{
  "hidden_size": 192,
  "num_attention_heads": 4,
  "num_key_value_heads": 4,
  "hidden_act": "reglu",
  "norm_eps": 1e-05,
  "positions": "rope",
  "rope_theta": 10000.0,
  "init_std_down": 0.0,
  "beta1": 0.93,
  "warmup_steps": 51,
  "decay_fraction": 0.504,
  "decay_shape": "linear",
  "batch_tokens": [32768, 65536, 98304],
  "max_seq_len": 512
}
Each number is 128 + 32 x the weight over its row's rms, rounded and kept within 0 to 255. Layers, rows and columns count from 0. Numbers have three digits each. The size before them is the row's rms in percent of the matrix's.

# q: layer 3 attention query, 128x192, rms 0.247, rows 0-36, columns 96-191
# k: layer 3 attention key, 128x192, rms 0.25, rows 0-36, columns 96-191
# v: layer 3 attention value, 128x192, rms 0.277, rows 0-31, columns 96-191
# o: layer 3 attention output (transposed), 128x192, rms 0.312, rows 0-31, columns 96-191
q0 125:138102148118140071168153096100082115098146217132108086090116151139104111113049133191163148156162077203132149131164152121170130104152156138161125088128142125159166110157139136174121137167117071164156147111144167163142081123075145142165135083087145095139071196145125119097125107133174129164
k0 113:158209132054159133168162168140157109116032142149106094123146140118102099135077114136146143091154133121136159127169122187148126130076150131173145088147103168114156144125152150142127158136125117118135112070157129097077106078061104128159168122122067194117101176110116135140097125138121111161
q1 101:114111185107134117159139133125135119140133195169088125105147166130131130134079158091125125123126112154141184129159096075158111128115100131106084044132123126112165136118171160172102159180156061148133152145140160117117097153112109099156140126097113072141083168218071143110158056139128125116
k1 097:115157108050168127146135123186107115090076159114154089191153133188095092119078124133147114120068047151159101101154115149142162082065088141131116182141119165104122143126110133071147111096090098123142103068099165133078109121077080147134158156118134128151110177117095137114137128073178114162
q2 089:085170070060200187124119098127073155132150086119152127122104121117204133142193142152107139135109112122146101162075127124103123191116139116138131142126197132175114192079113164138115155128143132099119110109124104102093153136173115073089106156180143154144160108126125186086118187127093140091
k2 086:094095108168033144086141087134150122136178155131111119155080107080059148179146159089103132155197117155095117144137156101133132143172194166091113126066125120147103111132118106125110166115152143120105137158134164116167129159166195143134133104157111121131148097141160153083150117152163134115
q3 081:119099110109146150055152105142134105147103141123132127117096153119204127120168121138117077129169103087159156137099064109100067150121112120116136097148105119146113184137136128126103127145145093122055137077144158169120125119098142067109144174206126088059136165195156129105077131175155118076
k3 089:130097137131087157173166137067087144116191095114132162108119095133070147122146206100093148144135163099109081153114188102121177159139144097117093128081117112148154193171133059191082114150153151096076138100204083175151154159180202109120132136206137140134192078118109106168176135123120106132
q4 095:207100137072153102143139096132107105121172172151125157125176142161148064128096094111150149132103132094119147146163169121164124151119137155138105099129129169149134070151159122172093133113111074081127152175130126153156107107103110117207138129152082162183069111148162088133112133054131150107
k4 096:045132096074176087116166201092142147145114096171099103143122129129171125096139127094146114164122118145128120083169109126141154111141126124129181138136094162045186114155124143177125161116098110178111122062159128172095134054116105089127106105125170135107112159074135132116151124085096148170
q5 091:184089080158108158116149117158136153140092108142176154160115168154127092168144100162102147168135142077119082121113144133085077140164136115164159187125124136164095167133144110145050110112104119152090123135150123159088114127093062115191171128178138150210143097122083160084091160113161131153
k5 105:098169120092128151171198110119107121173092096078134093099150124122112099139081095128130121036142138135069174162148148170135133103112114122215083078168092181121133100141147127094144126104138148106120113138119147102112136091116143148130119128090097215222135168081080112173090144070190150186
q6 100:152092131086118129066149148144089080113080140150143128122177152221171168156081092115180107089111150149172117139092193134156152139105157152092132089128127161106146184068150099125151143170122159168153162117170121103135159087160167116079133139146118113080179112145110179162154158127148110148
k6 106:126119158181152106126123123116124151172163130162133145119099132132162200155164150190176180131174141109103099106124116156125139117168135180115098106160080105159128134103126125187147125166148132049172168140097118209176162075155157156099133078180178092176113094132170120114130152113096117146
q7 097:096139134115076142106103175183093152212136109124131126107163217125179123080160080127140113151174127182130142147105174129119138170129104077091132152115135155173070125163186133128149140132174130103142104087100135079178120140151165145149119081128141090181102187104151150106164111134090095164
k7 097:118123152168167111102110111146144132076164091169064112107184121092086109158120103147174102118137113136135104088095061137111118071130107145090172218158067143135169150118120143114132112121140099130163074151121101139103130146138088116071095107112141126138114112176085184100182165116157124125
q8 096:127178109144132140136116163068165065095118110141085098105108135139107118178180120144194107085133147076186101082133136146125127145099123187141102128103072084107132181117073101117141135140155171112131173103160126135125095162100141163102148154095164175122162120176100208106169144095138117123
k8 101:085081115116103125121108144113091136161118105131129120133109090125178118176123114180081186125136090156173164095101131117058152122139116114108158114142119125149164131167113083099066145145149162101114164154108082061148098087161133100103133105109150106143172141142157079116144091130174107121
q9 094:133126134120138146150063130111070142113106145088139114079119165147172155122086058093156073060169155115138194177146170168168138160128169130117150060164167156148154206130114154121131129120070166109137152106121080128177131145108061185082082128175191082155143101130107145148153162105046163170
k9 090:071121130163134159134122079121157171215147102149131089126092083128139136123134119105115130140151090078161066074150089130117116156162091204074127130153098122103133099054148161154137143080069090189157132125127143091112168171102164176186113132146121116130132170165137101162177122110126168135
q10 108:120137098129152128126121220102090174199082105086099106110144100139072156113111141123109138118089119120089123103091102098134117112144102120113083080111163191128136119137137078137104080120133137109109114101128158084104045153076071146180097049109115117143139196139166086092094122145145146120
k10 106:051108078133121187150047110144102117093055164158188129158108093117080133050124045149143139127161129135168114125120145122148174109120058076107119096145131107126108107119122160176099085139144036133097117156118145087135139132164166134161133105138115145117081054139115159155106167172123166097
q11 101:116123110134130090176129126143108090089121107106091140079131138104117148164186127137131155116138156144143089156091157161143125154096106121101110147117185125055097143102114182192092099052108154168147118155137158178119129103095122146185249162117146093135178169184158111117132111105111185086
k11 101:144133129127150129130068210162127136164161139124082122076113132141066147123142093099160136110114096139152137153130125124130146139145160082137044133155150090067111134147126093132113094122066148089134089124147155139154144087117142094142122161068089126183131154162109080082111057090177098069
q12 091:196103120109132142133090093092096064078109108111019136170156124147134065077093153152135159123150152127075163144143191080139106092125150045118115154128191174123103141130158132116149118138141108166169142107116150123087159123145091142103115095135110142148111107127181166121094138138088167090
k12 090:180244115147181152118150159086145114082113154103145166127041118064192103131121060142120111096169102122119086136149110096121137147168124148177082189131121120134123140148112078129146110101140092163137124112191178116128094136111167125139140110164079101123153136098179071142106136140079084154
q13 095:138138122171120141123128113123101104122099165126111094079091133159078125118138144135147107142129068108157102142136078081164177119124135086132119126147151101154151137153159093116125197141115093081115102146078145104098134113043154121152087172155096095151080128089089095136174117085158142021
k13 095:141058147126151136140177114142202149087148146089133122157134121124066084160105118101135138137158115140143149135137117124162121166102108107116124112150100130149132140107163084215098109059137096124131142120119129196083186100153143056076199149100094153119189121119108070131183117131117119122
q14 094:130120108104085123128128098131121117131117147124112135147137138084139083167089110161160202091135107197156145092112157095106156091063167138045151115189179150139155117151090094125133163115161133138137143131168171110076137153176140207105105127122198149135155104101147074194105154156209146125
k14 100:142143175120122146178126185173192124137099107153103080180151137127097113158116169124145058079115159099211154162164081166107162124132189196111135063150083110138126105147171159144134180112148125162128138134113131139099136061142077105071114121097147135079114117160185131210136172140072110121
q15 101:099096094129160105103100058162167168191147109140137100100080170115186181131126124122144109192184063135138169122122142132120071157121124114132184173123105109162145164088086076119104145140172138114141107123097185097142123133140132117130169115127144114102098107157122156131079063082159102143
k15 098:188102093120173128060127154105110159113134139094133083145156126036172154107154147136164107091122155146139116131122171093127073107151130150134137116057098142117106167166215093110171145089195106095165148155105147138098095077110119098081114134135113105154153124137088132135161177181089158170
q16 084:074137108159110188090119076135156140184172083133170149155167139145129118163180140060132109117168156097123108142130181154100132129138079142086133167146142133131080137172105073121157135066134173143118132127091066083166106144141117105071132140149104126117151087147136150138106164140116137069
k16 090:112153130117170104197164144174093113148098106101109087163138147105153125117073087161166130129152112199161175072158172214178137092116192157179131091128120174126140149107150157119081084139078167155180143141143184120078083066108128118190145120095111173141104162068132122087100138087160106178
q17 085:163122104083156161071184104135112072134166126109136114114089108110104132101148103126154064106112137087136156158107063131112141101115133092078173090150165139178081168100112157114117160129157156120083143105147110101098155164093068071120130095179093094043152118078140155143079124141085155116
k17 082:111109186117119123110161134090115155132151066137069175057098103156169127134148156130101112118156165090143078119153099114108185102181144178122059124109120131120158087090190095149087173093122082095130148129178082175100167238177171102106177122120154089152168132104098071125212080145160131165
q18 076:145168170121172107212099152090115198187120108140078164145160085138162170112102140168158120138088137156134106103120194106100116115115101173182124143135118130094119113153109083124133143104081110126114135173114197107110066109098175164061122146140168168189129120132110099135150170149163133084
k18 079:153138115153155163116170112216065134053176159134134156120079140157143135150095084124098152110144142088172127154122135195121157152097084189125194119115131108147150161075151138142149140031147093174175105099115130172113069137161099152145123103116111126051114156113122109179104150120101128094
q19 088:112161100161104154059100138120175145135130078130158132187092164175143166102146140128115126106111145105112053105093194136103124142188096103118165229079112148156061141126104079096149150092150180131096070106128152104123146137172118103058188153151121167144183089118143158134143131127117101113
k19 082:165062132139073144153133132137159144175092138099165127139097171055174106130124122138129160123137203102114143115127079133114070140120183124105123105145127157107102149163108165118115106194088155111059136179120102114095141097129100145147060116155118158137146064144185157146117144115120087105
q20 089:097103143112114111180123114148076142120078123119188112165150149091152065110075158179086128112156125160183095184068165162083120165169131129171128145139117131084156077160121095211076160097109108103069156120094132150143088094090149156141156220136133156139091164198154151099146105160169115167
k20 087:186098128093116104116097138123128112144123180154111080117167176132092175177118103118080107084171136155148148104117147131099070111112136103141151117145126061148150137119116144138147132095138146108160082140118078098087125081048078091131066166127083142192113119089170108065098140139197157139
q21 096:181149181168096117196125124149119134119055131082136064138174084096155125142035149176095122090125184138138141107100156150117090079146150125148132110174141148094165084141116097170154167121117173169104133101093193144134122104097112137082134104065144060091119174161181136174116120115152117187
k21 099:142131098138125090115149130190115102112098177121141119137129155123182110083091108165163121093091133155130115162117160174115131094046118115123135114121174146101089106127088123068132158127125083188138140124101145150069102079122152217177115140079139130156096096145089174172129088110132179096
q22 101:168082116137111104079130135133084098118099126157113102157115087132120121054122093080088124186172130078190104139150190102116191103160144109146135086134075135093106119109140103126095147122149142064100166101120130095127108115126117135101146085133054086099130184146131162107142083184109105137
k22 102:130071179166124177172124169088157086161156139133133146141149114140172039123117099105105148119204194152088139130125096096109147121103151125092114135063147074185122113138126157132162149076083148160171162147109125178180132151152139129117100100176118115153175106169131090127107172168161142075
q23 096:152093148101122121168162100073079114142146069158160150129189059084195124118111137179129136103116131155130135141067138128148120155134190128122130114137140112148092148027120109056171076135127119101109113135145114078092088105143178162106148139151147124102149161093073158108112153106156101120
k23 101:120126133145124076130066136156132180178202129075125135103126056139159130079105109123086117163101063134133127113136173174092098112091135083167118107063161089147142135161079102130161135077166170165124142143226130086165116149158128100031163097107138231136113099128159132126093172116122133153
q24 108:157103075089132151160095140095105165134128174169165105162147196140080127128132138151069117160127125115121084130238161107199112094143085132158174107102161129072187117152148082093110169143142206157108143066110117195129121137141093126182112179083176082107119055119109148124143107161121162131
k24 096:153091140133110134103083108100065103105172142163118103102090064126154096167102097136121034127161114091081142165121146127201126134128116169151115105194040075203041128095133144122099155114163111109147142161127132081160096157086098146120164159144122125195195106160159100069138162109111127097
q25 110:096090118101121103099131128142095049084161149141137165062136197114181098105136142142149146108160080105156133163098162142153087146133123158109240055107142097121155184114105068055078084127186122127083133087096108083108078137108096127114170129108198152142124089121133143112103112135117117137
k25 098:137164118116061184119115100144153174151121127171103134156104094132079143094126147132089144146119120138135128190082082090149174148117175089135091116105020059082132150123101131183152137112141165150163153163113109136170159124079164093142131169148115170136167094119197139114111140119144106112
q26 092:131115138142130129109085160156131107070095191111133142093122188122135184123143137180120079117120115146110126137120152131129180129161096124143126170170170111102091103087183148138128049151177142099152146099089146096189115116151137155105106109155099119137103198089087170144145115101128156176
k26 099:151090134146106117098130220067142127121135115097164072175140151115132119181118125080146172107142101076070092115098141182093096097117160090154137149137113114151123172133134139140150125154186081205098094167106142119135171131164171074109088166118114126142140057136115177145117112107147070111
q27 099:080126167160125095146118155137161119091136113131131112115083152105177159070078158074067105062133136151132096168124074116064166135138091100119227097195191154113136150072168162147103153140071158142138157137139123158145137125103105126144149126136180155199144146068153145116138064124133093064
k27 099:182087131121160160055105114168184150129052049125156086091083140139089107096119160120149087130126087079104135144118069101132128188157144150086114155059082139098125120114141112112186112104166124095134165139163220166114161085099087149079146141116100114164078105137136140140097072155130145151
q28 089:134116147144119115139119134117145135088105056166152156091125165104137084146101144139127150115167167176117112095099158125130114116155117093143123142091085158139165075140101075139149165120107190146180141187177168169104110127123113095142110064124127091148140142145138068153168120101136132139
k28 091:147095160145165113178162086118131192111141123079164075113089102058105116122107112118174144161143143164122096112198093078150167114132065107132114112190189153105139164126180123075092150106120108123097118092060162138110134108106068151109125155086180131092109101126112094086119118109163155169
q29 102:122177128085108139155156093152101129116066111143170118191128151128184164180185143109105126072094144086103155094173147128145133179129171154163114129155104154162129162186076081168087210103157168089133122139136118128094121169127154195135143127105115126090137135146134061113131114125078095138
k29 096:098108154052129113141131161117081171146111122102102124130090095145169185211101118133114126171117103138181118100160098146160113091122111125105194127111084149119137111114179071085117143139117150171098160171128147083137195109166171126173116140143134105106158148111139141119141157120120092137
q30 103:111124157190110141156112101166093124105097158139121140160107128085100134092086110125191172127110149215098154096136137093120147115080148111126086130153096146086086113172155080121089201187161126144091174172168048131056097076118130061126149111109153108124094109151097149133130112152171126134
k30 104:126152166141225153102148118135180136097118107092195110107174121159055125202118162139093183150088116141143133117106173143156116086115096142108135134066108159105116144155127148101140127089159163138095017191092088103121146141042139123126166173124138196123115184114151081170114126098107135112
q31 088:132193142160158158140085116169107126114150118154164161142120097156123071137144130126119181118113188105130108185127118181137109196171121097101163191090103174110110187136175139124168125049146082113125166185146120064145121069164140112174080129171129163097157148131117183134114113137137191187
k31 096:183173148101144085108100059080137154157184176103129077115116123139119128214168166118108112085181071113125136138070134101085082127100123133140130144129124121162127153114104094115170122170147113093072121124106148066121131123162126159089101136128140060148121140157128145138140171118133150181
v0 116:135155090154145146139182084163162156167091120140171113130150115116161084129122127128134133121119168110087185117157116141194148162170202096165080098108129158116098166056140120129081142129132080142106123156108098134136115121189157098076180153132119140195078127166119146116091101097104136135
o0 099:146147154126113128050136113110084108224141072154181170147122116218132126175112094146109089124114144136160094103180087136144145114135139103170143091126139093133103129160128123176158064136074114133107163092129150084142087088119071164111115134099154167162196108144130092108140165054072105108
v1 115:115125083114104162113151161096058139082108160145124104140151115172136127124124108123188057140190173114105130148133146130097134171121118146134112106171155143138136141175142110096098160099062155101167171091119122098079154116125119093144111125121160117146196125150085153180131163128144180122
o1 096:106136131106175108123149075067061094130081136089166192103106149201117149162122070134123113161092108177133154162102235138069134139120141088088113145154092137155131117142126130076155099132154020088124134163076061158142179120121081133133164112143075118132148131112213138147141085147091075151
v2 105:102095151177148132134134132105145165214074168130083165139138157100135112124122149114134113098091137108134185093092088099108150168124122139098172158149069184148086089133078165164109091108127139130147166112125154109097136137154063164164096109094119108181126076115155168158156169114123112099
o2 102:111128162125120149094133124088122126087186080147121127164170188124132124177170107122076169129091154143132140108139143154116078157147096184193126054116176099141073167167129109113152139123219119088153084111137157176119088118175152132100096139122165140165104158130101124119082129146088148127
v3 109:134193183200085186127136090130158190123110128132137144183095121206215117125122070128091176088106121169153185161124174144117086109093083094124086120095110124161143098157087124109112148150116125139089165153116143120165121105145138108109141152149119105170117157090174178157135100119110162144
o3 105:110099130126095126128090130158125096130165122146140086077140089101067100153117122096147078168067169155117117060080144138161124066127176120133080146162105131148134176128106136125092083162148161095185105078140161143133117160142061190133098115115105132098180099173110149074114095161133099150
v4 107:089140151158125186106063155121145070179138127149105078161202118131100171105200072131163112146096099124094128141111111101105108176097139109155191094120151113107110141169147156111101178119117120067123140143185109119162146090103119095201094122098087093125149170081153189118129187124118103102
o4 097:114127102148107126163141112109114178103178122099125099158095183125129133123128088101176105148106134154093156151096132089133136094156160150093154116144113069125159118147129113138075074135097146110110122092144087072115066102067140113089140168126163063092126188137127164157161109101116163079
v5 123:164106178111189103126141147043141110124138142126140170103148089134125157183099124128116142148167153132126153136137161136107184122185173107127054100142164105171111147111112092166063175202127102163158135120176129106171132095192205130119086135089131072143089117115188145136170087114100143116
o5 104:100145142172155129138066100146134211080119103086107096167121109116122111090179123139115134093140150129146142116163111111168162113120098162097094137200203114058116145115183136094111088103091116118083180125089030084098151134111156117088154187114104147139136065111076120117139115100060142125
v6 112:150088125154139121149073158107112196218182083170121111143155158092114049060121119170127119154136083153148167163108151107105096134093155143079171133106210121116100114166065127062126128068152092137169120097138146164119137089119117136160118098153118174048141122148149119179161118103180099145
o6 097:166087142124172055115129139174085122080163113076126159120130147160096161107119060153199091089177130165097101129185117128091170153184159126156151139153080139117215179084095141107162154108089147104109090155152111129152136119121141081100112116129094104169154097115152084064099150125106176102
v7 121:097135193132157144121146128110125142112063130163124095099154138156118119115150136129094156097127160067138120123105173147101163165106109121053092148090071135135122134079120110124126195087108133122115117077118154189168102161059100125124184169112091109167139138108159177141133132120145187112
o7 111:140134077078144168127155064073114103115110107098136132057103123132130132065050163082104151161081130138151095082163099146076121019123135093156097151127101081091194124140187103136138137137149141149119130085112152107138094148116162076123130155090161140101128142111103109089148116172115176126
v8 115:099149107075113119075083074111126160120139140158102100111121127120067165118158111137161121147165068142109105152119126092107134108152119156120161217116123113132113088108108126070109169134118120112082105136114147107082160093114173130087124144184119166103169106172074150160102144138158122086
o8 103:126047144086120148117183120171132098142105135107140127166112103201079142097086170047127070166032098126140143071115099089098098142111133157143107106150121133137107176104123155194145191131088163168184101109191103086097146190087117144161152164166170108157150154091146100116189133140096153172
v9 110:149150128121108085122204187155161122151124133093114114103135107127162143159109154129088132139061131109175095127167137127205134101149078146083179108155078108107117150188167157159091110071151084093073141152103158146168138136180123162166112173115087054193142132124129168139112133167129156090
o9 104:156096115147130098216126065137094143104109133182101124140138146144165131149115112131098148126134097173145092137097084185119121119084148132197145138131163147059116162089147135151151094160084171135125151166119103198129127173122103132100101106117176161134128101143163131115118178154150101117
v10 111:088133147153130121142125136082108121116164086168135163133120106102085122162094118131029090159195092121185094158063132181109151116122136128160118151172111105132144172169129073177124150113103078132113142102104155120111095099134192100152123123088121102101078113159118121110171116142185170143
o10 097:107123143157083131073156145108086066077123120149093141152070103051146117084177206110175107112106113099112142154138119080072061133082174166157180108084101125086147197174152145093132127139081126119119119139132154167164118156078139103124075182118149106148124137130103107114170120124136118082
v11 119:166115157079095155117129146072181143125092117074144081077096130102134154157150145176182175104096137132108123186167151126170158101122114048162156097052188138126172161204161181102169130135186174094215116154123108117154167139139163137114117049108145118169141124137153078134183094153117111150
o11 106:108122101159110109112120146131107107136179179151157147197133131116129151141162163120090039125141140092189082154153124122121133086118136168145146136161051112154181118122080102158119098146099100125063128112100114168085063086162126092157115171112089143102108131156141191127078159125138157161
v12 131:126145128134110176127133140162121146120158135127149208092151115124131152125110157094198118101131114126112147146177142082137084160103128132148141104126136201094118151078108125074121091149066119110076147167151185167128135125112160165126134118114083177098129149137141160091137128072087138140
o12 103:136154140116097139112094148097092096147133193149142089139123088152088071096128088055136119079156125105130181094131126156071106116118178141122120132145123150169045196150122168090128051126186138132135043116131153090093144124174089105085143147120120126152140119149093103104155109143076123113
v13 108:106105083157111100126151136120148140110145158113149160067117135132141125092115161208146053122097095099156177113174077044149149107098069133110110080133104107162119077100091160173182178155156146073157114145109123130123143134065167130134134126107183127097128106086099111159142097118166105060
o13 099:131106165059130162090078138216132112142150127163085105103130216091093115140153134187168159100098119132155159144109208144118092193115139140128122078119132097151103084108167141096093123175127122174096103119112131097137133129143096172103092120147128067155119171110139072152133127107136117152
v14 123:105143155115154127130127152053147142151135102145076135074116161158121158133150084100110174137079121154103106158137066142129109179193156111134084174076153130051164085139166133131096148101110165164137134087118105116128161136088160120125185089158175059176152137073153159139058131131114184143
o14 108:133083195120141186155134156173112168062152111131109088106109110117109085117148139181148137123158085120151107094097148075202141082131089106152139115135082139120089102173166195167117091119164113101136108102140081137091113155137106095122116172133146096059096101088082172132136131124173120197
v15 121:154098102127170077135153112147111227118092129163131090125105173108099150142121145150135084150119109113098115146109096129148098141139163126150125085151060101094075195126145154148121154080159075062129155138133108123139139142137193130169096133127149112160164108141119178136142124108151121078
o15 105:098147154174143136180076126142094087104141156125178137101127142116182125175140135169113144100130157192153231063156166094115140130173167125135126085045120112148116116116108084132153111121105111215141114145059144125064100123062093164099119117182089098120126085173159126111169086140093150114
v16 105:087163187154062122161133164135145135135095106190103162161143100142173161114140120122126164145135142211164095093180154160120099145117144116102161104152121199113104110148046082075146199113135085124124117102086093136144077175167148085117130146122101152138112124194120192124089144129152116133
o16 100:132130105166156186098137108136134134141127121084163050106075126142160159126087154163126141150065129172173101123129117129157152136142132118156156141149135141168107115080133100171145023068121165090116078126146128088130185112132122116097096080181173091119139071093141143169102196138134136124
v17 124:091162129116121167088136184079086106109184183157137126092074081143145116149097162157122153085139122114175147086166139115110184115069177110194174164164137121109097112113168132195118064181120127117160111121206079100154122120151137107104167119149073109123108144142114126108150141138121122142
o17 099:156074155098141129122164136166102164138138126110142128192164105121077121162081130159118149134176142153117148209119147165129107173127171149159110110115158155125141060109060158091130148089162127106134157108177116131084168123094197108078061165146097135125154122147118090107164161123187181150
v18 123:122123133153145202103161160112159087114119160134118110146130176170084145140137099148157132116110161089078129108183114151096099154150139122108157107091087115118157134151216232131087144129133108151148125076142160137121111135143136144093155198199192149123103146155096170117102156125128150164
o18 096:101156123054148099141131150167129119160098133128154177123175134108144110119172191094117174147171157228146161150088119127121173117172104122177055164173201140142144108158170139059130092146139141118130160146137154134113123177144088073137107089128129041135108152116127140147089074131135131099
v19 110:119107103062126103104133109095120099086112088138125153141097111174131141083138185190118058056178123145122100111122077125203171052161156124157142125127143103147194139112169105114101145119091176152115167092095108109113128135127143128133128119162149128100084134154106171061120134122142092138
o19 106:108103124208181125090157180180139138072116182175110127110114076152155157114082119074181084134118101160084137135144093146126084194145121131085115171130049168106143112086157122129119097193193136084169117177128138126178113161106107119117128176108087121152113045165116100151154157111094139155
v20 118:132116160173100138149185186075130144159133102137155139184175121086115106132154113107076137123164183125124132132096110197133144075110075063117128180071138100121133101204127103116090156189146133139096102136163083162089134069160086129157084149162109138163135144170079157081146153098087077125
o20 102:096103128175215135166121172124120138195104133132127168107119145172110182121127174113170150104056105108111143135140128117143128119114187144173163061129117129168117176131118120100138150111123131137163121086119166144115102105193135123096160110080110121149099074172161113124149153171191134210
v21 124:106112114098160138212132116123166167155118120123128116145108145131082178078099156141136093084143132121078180131115068160153104116135168144089115122079134136170135161133172171096158102125137129167110168105071156105084170145114166083122116121107097135144137136098084129162100137146085134144
o21 105:107121114168075149161128150097106094109177087073151167112131130125154106134134090118140160135114069097125074180106135183105130133133143150134100168105167163136116060132097117142117219122147098139124148147111142083138140168089108140124114085134148200138125087154106143105126119093129140155
v22 106:140122101165107114124157120119121160094143138175124155144175124138126181107091184182115131081171112118090068156138174136111167106167188128058086137170110120124110127104112089153121110134116125190126166160144118096181081123162106081128139151122096174123129180117165096189198147153166173115
o22 098:101095161144151125141127124109126182097095187115133081110202125141131099155170084088129152155180173111141093117119126133114086134091064088199145154014074154192149147127144131110127175103085169098154127110114126113102148124083115108132143148077142166127115114083105158119111122118079107114
v23 119:130133101081108136098171143144181124122173130106059130120119141134110158124099108112176136116121122160080137145119139079108139161097100132155124116129050080093154118136161182058096106129140101108109194121137080136137161187118135090114099161094137156087137149095127093157109137104152113150
o23 096:192098162132119126154119139158127125158141178100160054100109157125134115107105152135144071162101172184129100117134091137097083095107103200099145088085100162100119162135117176142135103139119153149089124136129094140103127085133065117103103100185100143101067164095158126112199113217148123132
v24 115:087113132135126107187096108087170098105087138113110192165118122124155092149080133136134176093150144081123129098136129193053170122129092135135099156094171118146118117165126096113149115106123136115127055067129183071143087083142130184140074168096120170170112123143130126124114130185133152160
o24 102:145113096068142151097128105147125130169171163177106080129129082153124170128134136126134181127125102092115145154174135099148130132138152154123088110127122153168097181180168114153117168156178139122151188167086135117129118130126155109139177118188111183214118087125132210125108099110080155114
v25 107:145142091072163156121106088129121121106121088089118094114130092052124134135117119104140110166113132155157137138133092127133117107108134157173183056190129192124120128118109185033117105134132168113163129156055102125133128115105109154085168077135154202116151109134149111202081198106129069068
o25 100:136171139124075167090204172167108186147150117161160078092179084145107091081148124153096168062126097164124149092157135081144183093161114177064135192127147102143165148118176096124078124138115086129106166098146135182143129153125116148132107145147142105093136130109102104063124139083148113169
v26 110:066136113126109140158128103210151127139123137132110117126136123209088098088157182136108173118107096151108102183170198129111147123163131094095138144123130140126192133047052165091153122162119120117150059136163161178135087136177149127116046143128181119147107111150162141129122105126070168108
o26 095:132154193107143190085092165121083144071147096186154146143145132142171120180138093125144125115141118110207094071110094138159111108123139140061142106141077111118121141130129097152147179105134150108093176093167126150165187154125112136071099088106093133094165194115097092131091079182094164114
v27 118:160044168120115120116092120124210105129118124141104117119086091090154094098159161174104082100075197083143119115100152145109063063070102111120184064115057199153102119103110094163180163102146131092107126126135153124110176173129126133149077139100171081142086092068187109091165169102148115111
o27 098:082123079150169093163107108104106139151152149211106097176126193175075144093129187149166158135135151113163158148167108147154159088106093133133108134127144122122118153111079074132091097123113136116118101117124171152096087183099144153137150125170153182163116093154108095164101084121118090063
v28 117:117123105063111166108124131103120110151106074053185132107149143164106119126144144117075116048173115143106174133171165151101105127159089155181200144080160112123131138090091134079090098106083110120074121140127112124135085160099085163132132118086124101069101161140142111208112124096116147126
o28 100:135127084109141142132096107140117130111132161161093063136075127084107081143088117123101126121116102156102094103126080134093141136114154115104134101118091125186151113109183130058143135167139128190116151105146190099118134092127169085158106122166089146109124098074183144119120109135088147156
v29 114:103146091117187121134064148149180161142103134187155113120135176171149150133158147122130117170160119188089101066168108085148101110095161143097161137100159119142094103107186061075146117161177114124160123142071135146102136121050095104196137034143123153133119073178155138135152172163159129176
o29 108:132107144165120099137141074135124058145092112089113068123199151089101094160082105128184143091142065135131114178093127122148123114143093093157135168151144096096101145156127102036118166161095111173115040080165116132034169108184158143107173116154121148137137141142146103114127129109104163140
v30 112:092163046089122113146108108155094160084105126052123124135099125136118138162119113099151148183163111139140142093121124161188114191098164108164152120113107123085114141148164181117059127107110117157088138138106158181106154107116097077166130137089117119110053113156125163151090168147126106127
o30 096:176116090138114142160107103114066107152129107154092131114122128101172109104111163126160079133142138140191144140150150106095101138151110114112123178052097084138150062146109107129139092129170174104140148174188114095141045148156116121076187111153089125169152116093157090051133013091131126159
v31 119:092139096140176146134171168156144112099143114205142170128096171101142109142140146094131095085150109106099072184068133158186166093106127166126086111096092180141177173079140149120088096096107146086108139127117076126073194177097157117124148115144141104123118090096086156146104114092121147126
o31 100:130150051156122112126081133139159143104171181154136111089127094202097122126115151140148135189137097142119155094188155135075113179118097103141183137193133109116133132204107175119126157101141103173132179145175081169096066115113115146152132108095135172059128154168144168120140115152117120096
q32 080:151102123105123103180129100114137118060084103115138076125141062093085098159156120155078150115104104065157101077068143165142072110023146137169111096076153018112162156150158151169135170096078148194151117167123178131143174103119121132105161123096096153081067127156124048136144132114112144154
k32 079:142184121139080154069155148045080144094183155136073163125165150172155179101125153131155121155121165090120135177158147107076092069161158075093077176135085180118086125157129131147160165083188108149118135097129114130132083103185151106138122128177190157168127105123133122145136131139106122145
q33 082:075104177172118018243141109114109111106148168132156138192119078115127061172077133152134148119137038133126108141134114134163120135097166140127105095047114095092185144121166162155138125135128152133111123160118092117147121098133169179184148144105095194205048150132122082105152099174156152153
k33 095:141154140147144096093171092106177149113105179121143097132137211173111106120120162109172083085123119086106164208175080155157158181120103150109131125189137172132153101130056105124061124185185085154113165082152188124160152108119081141154145145116139164082135122175110144153115108103121102072
q34 091:141136091099079163147133134101133107183151104092169116128167153130182163109153094152140155074119173079100073119163162115123089157135103118087159192170130120162101133149095149132174122092144140141157166086181155189098103159173144111101200155126114127099157113088077091147096126044103100107
k34 090:176100132133112126147141104164118139206107093169173104146093105109146066138143118159134151129133115074100133070125163119128114083168142124140141091135145153138069114133097165091159154127162181147142101101107123111123110149201153153059117092168105114108132132122152110087135111113137193141
q35 076:152113123082114143133125132127102145132101100161069125164112073077143134131123123151056173162204158095143118067095103085140176041094155038116152118072125119136139140131147106127131115150089147118167070158093121110136107064113084174126070137138163202152156086129166140180110202137109100132
k35 084:085204111146166129139115079111180131124121144174218139124177075087141106150161067187191126158166136187103132126132131148096107152105088128162057148154160141148128034131112141121154163116155160110123162191105168068169096105171090109089117111069170094129132137150116166188124154114097143139
q36 094:133130098070076163075142143192106162085110106132049090091120187154130109082167140123112144152146173138214125134102154115119116150145084115108164135150169143151077129114145146082126146122160123145133120103163128112125062113137120119117059136165083088094146149188076118152073196066118104108
k36 092:209114140076152132148104112137122139109145082151122120127134086156123092073139121130097142162139146191111097094112132155094158043141105119082102160082145093139085188100105139129088132133147126166102078185147073135169173139156142148121088111159066113136096143104146121118112140123069125207